config.toml
n_layer = 10
d_model = 128
n_head = 2
n_kv_head = 2
head_dim = 64
d_mlp = 320
vocab_size = 1024
activation = "swiglu"
norm = "rmsnorm"
norm_place = "pre"
norm_eps = 1e-06
positions = "learned"
qk_norm = false
attn_scale = 0.125
bias = "none"
tie_embeddings = true
parallel_block = false
init = "uniform"
init_std_qkv = 0.0524
init_std_o = 0.0117
init_std_up = 0.0524
init_std_down = 0.00741
optimizer = "soap_variant"
lr = 0.00749
beta1 = 0.95
beta2 = 0.95
weight_decay = 0.04
lr_head = 0.00759
grad_clip = 1.0
warmup_steps = 200
schedule = "wsd"
decay_fraction = 0.95
decay_shape = "linear"
final_lr_fraction = 0.0
batch_tokens = [16384, 32768]
seq_len = 768
doc_mask = true
train_tokens = 122800000
steps = 5154
dataset = "wikipedia_en"
Each number is 200 + 40 x the weight over its row's rms, rounded and kept within 0 to 999. Layers, rows and columns count from 0. The size before them is the row's rms in percent of the matrix's.

# gate: layer 3 MLP gate, 320x128, rms 0.242, rows 304-312, columns 0-127
# up: layer 3 MLP up, 320x128, rms 0.23, rows 304-311, columns 0-127
# down: layer 3 MLP down (transposed), 320x128, rms 0.211, rows 304-311, columns 0-127
gate304,121,116,124,257,212,183,167,224,171,202,192,193,182,184,248,199,197,206,236,105,100,139,250,211,236,264,215,168,195,206,161,189,184,182,237,174,289,196,211,209,197,153,156,150,158,102,232,178,214,184,179,214,202,178,254,209,187,201,234,118,179,232,200,195,197,192,248,211,160,134,287,82,222,235,201,215,175,203,204,240,212,227,188,208,221,157,245,238,268,199,211,185,213,213,187,204,172,131,136,278,160,173,231,120,194,245,228,164,232,288,167,234,178,274,170,176,181,174,206,241,224,196,188,214,244,177,234,177,234
up304,124,295,187,175,177,164,292,243,146,164,246,150,159,153,229,245,173,183,157,253,157,235,211,88,189,177,239,250,234,171,217,231,242,241,197,189,267,215,201,181,202,213,247,245,250,211,179,283,156,135,194,191,191,123,176,243,196,209,227,221,216,244,231,161,194,264,172,265,170,202,180,230,205,184,197,193,184,175,222,171,219,212,211,171,185,178,190,217,167,256,193,248,199,216,139,244,194,223,291,189,157,259,102,237,269,167,170,255,126,186,260,264,264,200,219,217,236,236,197,171,203,168,247,189,204,164,261,209,186
down304,117,186,181,188,213,270,215,109,127,202,163,154,171,170,241,183,231,162,135,133,234,114,187,147,203,220,201,205,253,208,216,168,188,128,225,194,227,168,197,187,315,179,179,199,167,183,204,168,169,188,238,242,205,210,292,207,306,150,196,214,204,216,116,275,220,163,169,209,160,200,203,155,143,231,248,214,174,233,198,248,275,208,198,209,204,217,212,221,216,149,201,128,188,220,222,169,242,181,182,215,178,188,208,133,161,216,143,227,204,230,156,215,278,175,217,194,178,227,173,257,165,192,249,192,269,197,230,319,190
gate305,076,187,202,211,188,264,272,214,198,166,157,168,189,192,223,149,147,232,132,240,239,223,228,209,256,178,209,228,243,217,260,98,246,185,259,222,160,208,177,193,268,195,183,239,213,211,215,286,89,175,212,244,221,183,195,203,169,203,198,271,158,206,170,191,187,216,178,176,223,162,219,156,119,190,255,143,188,197,177,205,180,212,238,310,250,212,140,190,222,138,198,185,198,204,229,315,235,219,212,262,225,158,149,223,234,120,197,198,251,226,221,192,229,179,259,145,220,289,198,215,170,245,184,243,142,198,183,211,195
up305,075,218,228,257,139,180,279,227,181,195,198,131,197,144,235,178,270,241,149,206,225,204,182,169,265,235,220,177,200,141,207,241,200,236,167,186,239,215,202,174,149,235,238,295,183,161,241,244,236,270,275,208,250,225,193,182,196,291,185,211,204,178,189,204,222,168,200,229,250,231,195,247,173,193,155,201,199,162,179,246,167,158,188,172,158,150,179,183,171,251,184,248,189,231,242,188,131,226,220,233,110,183,239,137,167,129,168,197,270,169,266,226,248,169,253,190,199,273,283,249,204,148,211,200,183,280,257,152,213
down305,084,219,184,200,181,195,239,204,193,209,207,256,148,235,171,144,208,160,183,191,160,293,195,150,230,246,263,178,177,199,228,244,238,219,130,176,208,143,219,226,189,128,258,211,172,150,202,210,196,212,239,237,243,210,267,224,186,275,254,207,221,316,215,254,183,153,248,212,209,179,150,187,216,163,186,190,240,275,179,209,187,135,234,188,241,135,120,199,196,232,214,147,237,184,228,127,195,184,158,225,166,257,225,235,171,156,207,171,285,180,200,124,191,195,198,168,95,181,146,211,252,156,189,180,290,194,244,169,186
gate306,123,169,190,182,249,179,264,236,199,207,134,225,156,177,234,196,192,233,217,202,252,173,214,165,247,211,226,187,207,169,238,152,231,163,184,162,212,225,253,206,219,185,191,146,165,241,248,192,221,227,183,218,181,166,161,128,108,268,222,160,128,160,279,148,224,199,193,228,75,177,217,179,181,240,224,279,269,197,191,212,219,133,188,249,242,163,197,171,195,244,149,150,210,216,211,221,222,182,233,285,193,220,112,213,121,132,181,178,226,265,179,210,215,281,232,187,158,213,210,169,214,273,181,218,197,226,120,176,262
up306,113,229,249,203,205,219,126,195,182,171,273,196,252,223,159,227,183,193,246,198,188,211,230,226,156,181,217,204,176,183,172,236,199,234,264,260,248,199,152,190,223,208,236,248,191,184,168,258,203,167,191,164,227,239,282,192,306,182,232,249,286,274,161,260,203,196,160,176,312,230,185,205,221,166,182,158,179,203,224,181,182,185,183,127,180,239,157,241,231,207,243,216,205,174,240,142,149,194,152,124,147,213,260,189,297,194,182,203,187,138,180,190,207,149,168,194,234,207,180,219,98,145,229,156,192,161,242,175,112
down306,103,169,210,147,228,165,197,191,175,193,187,214,157,165,237,174,199,211,261,205,237,276,217,222,185,173,289,121,159,204,163,165,176,206,138,216,230,166,219,256,184,189,190,200,177,213,148,217,141,146,135,198,230,180,192,113,131,235,238,206,191,180,194,240,247,228,164,221,115,199,155,228,193,200,243,236,178,276,133,215,143,219,113,257,195,195,237,187,191,209,122,182,240,107,168,190,188,150,178,244,76,180,165,232,124,154,263,234,129,248,239,224,192,186,187,160,189,222,217,222,174,239,180,233,211,160,175,186,193
gate307,107,272,241,132,225,182,159,200,194,208,223,269,285,158,149,176,104,93,142,210,178,243,225,154,147,152,219,223,163,185,223,188,221,183,254,191,283,194,135,164,197,208,242,214,207,218,193,173,251,191,199,193,171,160,240,134,280,161,223,167,172,208,141,202,213,192,243,191,188,161,126,253,170,246,253,192,203,166,170,250,221,202,227,201,187,284,236,205,209,192,154,195,197,238,188,228,193,233,347,150,230,195,214,229,189,174,146,212,128,216,254,220,186,235,140,163,248,224,212,191,193,200,238,204,199,210,228,249,176
up307,102,221,180,216,195,235,142,212,200,200,212,241,201,196,228,163,230,186,225,212,149,177,233,185,175,218,225,168,174,156,113,253,133,228,252,190,160,121,158,231,194,181,194,198,197,195,183,151,144,161,197,271,308,320,223,197,264,189,131,139,203,173,198,238,148,167,129,213,209,197,175,264,173,246,167,165,180,184,303,191,251,206,199,252,134,168,211,160,241,157,178,204,230,134,186,227,178,254,222,178,223,251,224,232,251,213,185,179,169,261,226,180,239,219,253,205,128,210,216,160,285,160,223,210,188,210,140,244,156
down307,102,131,222,170,180,144,125,244,237,135,252,205,200,245,216,187,216,152,220,234,207,243,178,145,230,197,230,220,185,270,163,266,212,109,236,228,187,187,189,238,251,231,182,212,242,233,226,191,217,181,196,222,235,124,153,158,162,192,195,219,232,204,142,123,118,240,174,199,194,190,205,211,210,172,223,208,173,179,282,154,140,213,194,232,170,238,169,223,188,174,285,263,192,151,201,151,206,212,134,258,229,153,186,207,129,209,254,188,126,222,253,175,198,197,237,309,229,247,204,156,210,189,180,115,180,209,129,179,151
gate308,104,187,169,200,211,205,289,264,160,209,218,235,170,212,194,217,187,184,224,175,145,157,165,137,188,245,212,244,217,220,215,112,192,229,202,203,157,201,199,229,221,272,262,224,214,93,208,186,175,220,197,174,206,224,225,149,221,244,272,160,165,157,199,192,289,153,208,162,239,202,188,180,123,216,250,223,244,152,141,226,150,282,227,306,186,187,207,162,191,126,214,194,203,216,190,199,120,195,250,227,225,232,218,172,186,226,158,278,207,239,277,180,188,207,241,289,284,230,130,174,184,221,191,227,188,255,222,223,189
up308,106,183,121,132,215,253,204,188,236,249,234,155,228,201,130,165,251,187,231,174,140,205,238,209,75,205,214,201,167,204,183,237,161,174,215,273,238,230,166,218,233,226,238,231,182,217,172,200,252,213,115,201,179,150,193,178,154,162,192,181,150,186,254,222,158,227,147,220,208,213,162,228,172,167,224,228,262,203,204,196,118,189,124,265,148,232,167,170,197,234,172,182,215,219,123,166,165,272,125,183,200,174,199,207,235,235,265,224,183,254,185,159,132,234,159,214,216,161,146,175,160,184,156,118,153,241,265,154,225
down308,109,241,241,240,160,188,121,198,195,180,228,191,215,193,176,240,210,209,227,228,170,255,116,242,233,249,165,234,229,207,208,234,200,194,216,235,178,220,195,232,208,123,125,218,214,247,260,211,190,203,229,108,195,148,223,171,179,217,159,222,276,172,200,219,89,171,138,154,268,248,152,168,206,224,170,188,249,167,181,177,186,186,249,217,264,196,184,186,132,123,230,162,207,213,124,146,225,203,152,227,253,200,229,171,254,188,205,210,208,246,177,205,169,174,194,206,214,180,245,171,103,170,259,140,223,324,167,254,209
gate309,096,185,240,187,205,240,233,144,198,186,183,284,219,122,249,158,177,144,110,214,218,203,232,236,191,217,151,301,204,216,200,196,298,155,177,209,181,44,170,259,179,196,208,225,181,116,110,253,255,135,193,222,198,162,217,200,213,219,202,182,221,239,215,188,220,161,210,224,223,163,243,213,197,140,220,184,190,202,212,170,157,199,285,241,191,191,175,202,244,234,137,206,253,141,200,219,140,223,205,154,193,174,210,127,225,184,237,204,178,202,191,194,222,234,176,208,262,148,147,123,179,212,206,181,183,258,183,165,169
up309,106,223,240,208,191,226,175,137,207,283,148,254,235,132,225,227,206,203,116,228,217,218,188,230,226,254,95,277,226,198,156,203,252,141,196,241,162,163,207,233,166,209,164,215,211,182,158,227,223,171,210,217,183,85,216,199,161,113,179,152,200,145,217,241,269,143,157,198,165,199,235,188,214,157,252,150,139,144,163,204,196,165,281,216,198,217,185,176,164,195,178,251,267,154,193,198,199,198,174,191,179,201,294,105,201,243,164,230,213,206,193,190,249,180,179,236,198,166,189,232,238,280,193,228,275,218,166,221,194
down309,100,205,206,152,227,192,254,228,252,215,147,197,226,209,201,210,247,144,289,135,203,253,238,208,168,161,195,201,149,197,206,178,160,174,126,127,282,237,173,191,197,258,167,203,194,242,227,186,215,213,147,215,153,223,215,184,259,259,212,188,212,338,159,238,250,206,116,201,170,229,181,235,224,220,209,195,228,261,196,158,162,206,199,148,225,217,228,234,150,249,215,202,169,244,159,179,205,173,190,268,295,205,156,202,186,162,118,259,258,149,150,149,217,160,237,228,103,180,160,170,190,209,194,222,213,254,216,168,213
gate310,097,172,228,162,237,221,288,173,213,198,225,298,153,175,162,144,136,256,244,191,249,267,171,207,213,203,171,199,212,161,171,173,177,174,229,136,228,187,116,177,229,145,259,202,196,193,237,128,206,241,182,180,129,201,232,204,196,119,189,187,187,185,187,139,249,251,182,177,186,228,221,226,150,156,202,172,158,250,231,243,215,235,173,245,224,268,160,185,212,282,166,191,282,207,169,193,184,170,194,232,266,190,154,149,244,207,201,236,231,205,281,200,258,245,153,209,211,277,247,152,196,160,180,248,243,133,236,141,178
up310,103,111,192,218,222,244,144,191,251,207,234,222,119,146,170,258,223,162,93,227,205,200,182,232,264,186,196,274,201,133,153,242,196,208,168,187,149,128,137,200,210,241,274,287,196,190,226,201,183,262,215,144,213,240,214,224,250,187,120,182,204,117,192,207,143,186,255,210,185,254,155,228,152,246,209,264,170,213,136,167,213,240,213,215,205,235,182,165,194,198,218,172,287,190,196,244,247,189,260,164,187,183,195,228,203,186,141,208,217,165,245,184,211,162,237,256,233,234,232,152,237,186,223,169,202,242,170,115,205
down310,106,228,256,187,182,170,324,187,185,255,198,211,227,220,210,164,142,224,185,150,166,262,227,242,234,231,121,132,174,176,213,130,179,278,237,152,155,279,155,182,225,179,201,222,267,174,218,210,215,173,185,241,171,247,171,202,184,190,210,205,206,246,180,204,238,233,137,103,179,175,171,249,219,204,195,226,154,131,201,192,191,169,162,237,140,186,155,175,252,225,163,155,246,174,180,240,210,243,238,201,235,215,190,161,202,207,236,281,201,129,200,199,230,273,177,193,226,206,224,87,266,186,268,243,195,258,243,179,194
gate311,123,166,180,245,264,223,151,165,203,192,214,129,220,167,98,211,177,180,200,135,190,250,227,166,210,259,202,221,284,168,244,263,111,211,241,228,174,165,305,186,253,224,177,165,183,216,193,290,245,142,191,187,211,176,169,180,176,247,185,224,179,197,280,278,264,165,161,220,189,248,161,227,116,204,182,157,169,215,276,201,227,149,164,183,211,141,198,137,204,170,143,242,225,186,164,188,193,185,215,157,195,185,194,148,184,190,167,219,184,205,169,245,218,194,235,229,164,190,208,278,170,196,99,185,160,182,246,189,160
up311,098,215,240,211,158,199,192,138,94,209,217,132,218,239,236,178,235,202,245,172,209,274,152,194,201,197,203,194,227,208,303,214,223,246,169,278,173,256,265,255,215,228,198,172,230,173,208,240,155,236,259,164,187,201,286,134,144,174,222,202,183,291,214,202,169,171,133,220,252,201,220,171,151,108,214,228,164,205,197,143,123,191,191,211,214,218,142,254,176,167,140,162,217,184,202,199,230,126,190,176,172,232,143,112,162,216,180,226,145,202,179,190,172,231,131,193,223,245,206,148,170,187,219,203,238,208,221,149,254
down311,099,228,210,230,139,236,159,155,220,186,225,247,234,279,234,191,186,232,192,189,231,224,248,293,219,213,196,155,189,179,198,219,213,182,232,169,105,308,135,180,218,216,282,178,169,166,148,235,138,185,153,172,230,292,228,245,175,169,180,252,179,238,195,256,212,199,164,142,238,230,197,190,208,233,255,189,181,246,243,164,223,162,145,249,156,188,103,175,132,208,254,242,201,163,210,225,194,289,221,177,205,188,152,163,213,187,222,207,177,227,260,164,147,200,142,265,248,228,194,218,233,174,205,211,210,152,109,188,199
gate312,113,112,219,262,247,182,185,217,200,211,191,215,213,213,207,180,226,258,253,241,136,170,225,256,193,153,157,240,143,240,218,212,210,155,201,195,212,168,186,161,208,209,204,230,193,86,226,258,193,193,116,204,235,138,173,140,200,268,257,170,164,218,133,251,176,120,174,200,117,139,212,206,291,158,238,249,181,171,159,157,182,168,268,223,185,142,237,222,224,199,202,228,298,151,211,209,189,173,212,156,111,204,218,185,258,139,195,222,202,218,164,166,149,220,176,237,215,221,206,139,139,196,212,166,191,226,241,177,238